From a checkpoint of a small transformer trained on Wikipedia.
Size: 20 layers, width 256, 20.3M parameters.
Training: 746M tokens, 5692 steps.
Each number is 500 + 50 x the weight over its row's rms, rounded and kept within 0 to 999. Layers, rows and columns count from 0. Numbers have three digits each. The size before them is the row's rms in percent of the matrix's.

# o: layer 12 attention output (transposed), 256x256, rms 0.0973, rows 232-251, columns 0-63
# v: layer 12 attention value, 256x256, rms 0.0466, rows 233-252, columns 0-63
o232 101:515497518477445457419514464420475455422492531533466530402419573573492492505536451391441542554512425510514522582463531415433534510495451520473488588469414442519499494473456461550464452506458524
v233 095:551516453487490463490473450480452467455496523459492463483438551555473489452484453592464459432474511447463450473446476500464563550526484516570475509435489433513472449450550488528577549542432468
o233 097:472470396461435556446460527539487545458578464540502475599557429529549474465470514447445494516481512617583552575519540466600503457493548450581514619468556503511536425536539534470505520593495530
v234 093:544555508490523484549442430483486467481458505398508429472546509562470459492558520450522479514453469501562476485564475558508493579442415483464493447487438504498399638506482389414493454415504460
o234 098:510546535498465549431523506466557461576500514470483569481486585483522478621456533474476489494480484424494513496489547529474529503551542547481477511509554514469514483652528544537489617552616409
v235 095:506383551529538495462514492470589591437459566465515558393512525517476458475481498497461492415560566464453604525472451392562561529482493445460523557583511447545449470623434543522570570453580482
o235 107:459430513480509458618413591514590469554433441405533523459631504489518479529436521510546496460479542361428483441523514580529571570498549438512479543487509480457506500539448502420539518496494493
v236 099:551544412494533455573518499470534573430559439540551546482572498473520501460430501514553497499463515559576467482646496552544500541446534515552492529596400499474436540613449433481438451555512517
o236 103:495520476494579486510447604504503520532557431516506521556484495500443502508469472522492459485514542480498534487511486478409616496562451432573481484578587493493513528595545471458473502439517469
v237 093:565590605506453487512421561526549521455423403547440437557424430499546520513454502570585511463456527457422437588576533506536553458471481569476461543468463475410505402418474543509431493492394477
o237 102:455564491543483511494536562514539470548564445590549435572500552516494452489467551454443495541472541465513540591473459469489531526508495525496425478467592393524490578503514452580491563528458514
v238 096:485525495428484400561483496555446535492534475585419517499544503467561453481499536533518432569473505549583424464469546547496404534419389520486500405473463527403420434527465522441582436495462470
o238 096:563487486583569513431496468486444516529526514556543504568545457494412498534406564542490490497537479500530522555514474432469499415632533628493591462487452485450558516523516582539446532499511535
v239 089:516463560584505481507508493524486565492497509496469447484514469547519608541443552620546420497422502478461561589419535478457548549456493440415500497512468577597516513461481418528500474500557411
o239 090:428446542605535518601547445483448481474498417491513536546491470520442437470548532545523473517453505457542401424513421615516449477419515505552502496458539519537562577478516447511419559559472554
v240 098:579464482475443408501492546564482518467469505508538463441481470516552420509519551455468457475580430522546528577592536509543506539582501572460506389537556430450425591487554565493467550471522505
o240 101:581490452442453493477477486393502484570484436565493471531539532521468440470490496432444411525516482469443543493499464486456517494459595482482507532594496502421649545462495451500576494477470450
v241 083:541514562445533577555576457489568454476463476521543473435457460498440521511539562561542465425573524478569531489561477482486386476473465574541439523485498581544495453497586473538415532556387468
o241 088:554497529449515455627533452493514461582438513504526518524558560577480517435465525415542621535488581605519424543536447455502497515475450547470499501477555562384588535470462449525416463519544478
v242 094:415457498521552460546531489540468432532461546472542497469504502526559417447512429554545452399537498445523544421507478517469559432471570503527489490600415427461453597419500525538479450534503419
o242 100:539482486413483443537492475512555476604486460548519546508450571518507550444429505546510490525486565447500469471541477504538454472588520436500499494511518572460523436437561528451478492531489399
v243 090:510643459543418546528500528451515499526444438545451484499538521479447449439427457426466393410468587463481478500523516468523549415449549489562545484413517533506496427389457469567555504456486507
o243 096:402392521559456537572498526567494622461551488538470413568528498532472509425534520553484483426458437507501445569529442447484487434463471421515424473529493457474480485548492374520535499479435531
v244 091:520466428435547449555444438506492447515459551539505489518462489540607553454503534447439473581463452548517401455470551466425467373560529461468484496599583456494482482473512540551517583509500444
o244 099:520478418456549479548480446473443522514443480528502540430549474375561464500463598568478478592518539441426591537556499551556439469439526435441515526450490586508559454449524475495555457510520466
v245 094:468515561622472506497478513509465485445544537552446526451546505484478531461570555487473478494490410458526431539501513473555595415537459444427476469440532522387520484515609576531434452503411520
o245 107:510506457564423513510516531497492554496504431491403448516500471530425535450486515462499531557520459506504457510483439428469529424545509530627417559461493489445556590463489531500477512474348523
v246 091:445450597547481533554546425430526457481489477430412444443478510486519548509449475504437508529466553433494406489457487578525496505429560585482459445469530498508497389518515463524507428497437570
o246 093:507467526478470376536508483493557495500509477567465486483588468570447460429515497484515527460500524577611490595423462390426584489455415365583523489457528388426374610558490471522478468501532575
v247 094:438480532501547358470449505464523594454478470397458454519455476465593525502430434565563506447544541497513522537425460497529465588388446495492527437578425536429527510442553511530458441492424492
o247 099:440591588451551509400503462465524398489542478474563497592558442580429458516529437419579596507503488451495388476459508506455538530647431506552491485513484496530420463518464506584470491512559474
v248 092:486542513589472490475567528513555550493549549498498512500550528477502522574520521584521578442595500449459482469485590548485468487495484507523496509480506533447423565452425455503529443566406516
o248 098:503480573518468543471528413523534419514549501529527465497481507545502548497507529510510499529476512582482511505457436445493521497599496539475523474535454484534419436545521504441473461569510432
v249 091:527498495523543510515489510430489603504458547503510525563513434513489406513462539470509409465512596554418485472555499467474459567380490420481495482553559569499533424503487476547444433428547500
o249 088:434507557470567486535454525535550444578585397428448450572547484409512494544500493498521492476448495426519480529491483547479554552634502444531417412533608577497425561592430418565487562547492417
v250 098:489438538487474535442441448492472435548524599411585522488448570527556577428483537450515513421569524519518588489576467520519502520509423541488526465480518504545481454509528537506540483473545471
o250 104:493558462431493554428556433458507577421489499482482478600542505452484475496477450426515585575534554564492458526477564521520523539558504497458515503443466602484529388471496503484575618475574428
v251 099:547536545392467556437474472525481375454505481525571440558480499466507435543432603590481537479560504454403470526466424535513535486514542426454561467488442587568487454520563423558441545480503509
o251 103:504499492490529427488539526560513528550557498448463372518418464477481537526530510475424451400531537492460494498413489545535455548427530471491437473518622519450465577507418490536495401487429634
v252 085:522548557425522435446468505437498454532425571445477419454474512452581423527534520442487416578454468523413515585369497469495505378504603477540568478473536469529548502429468495541514535516453531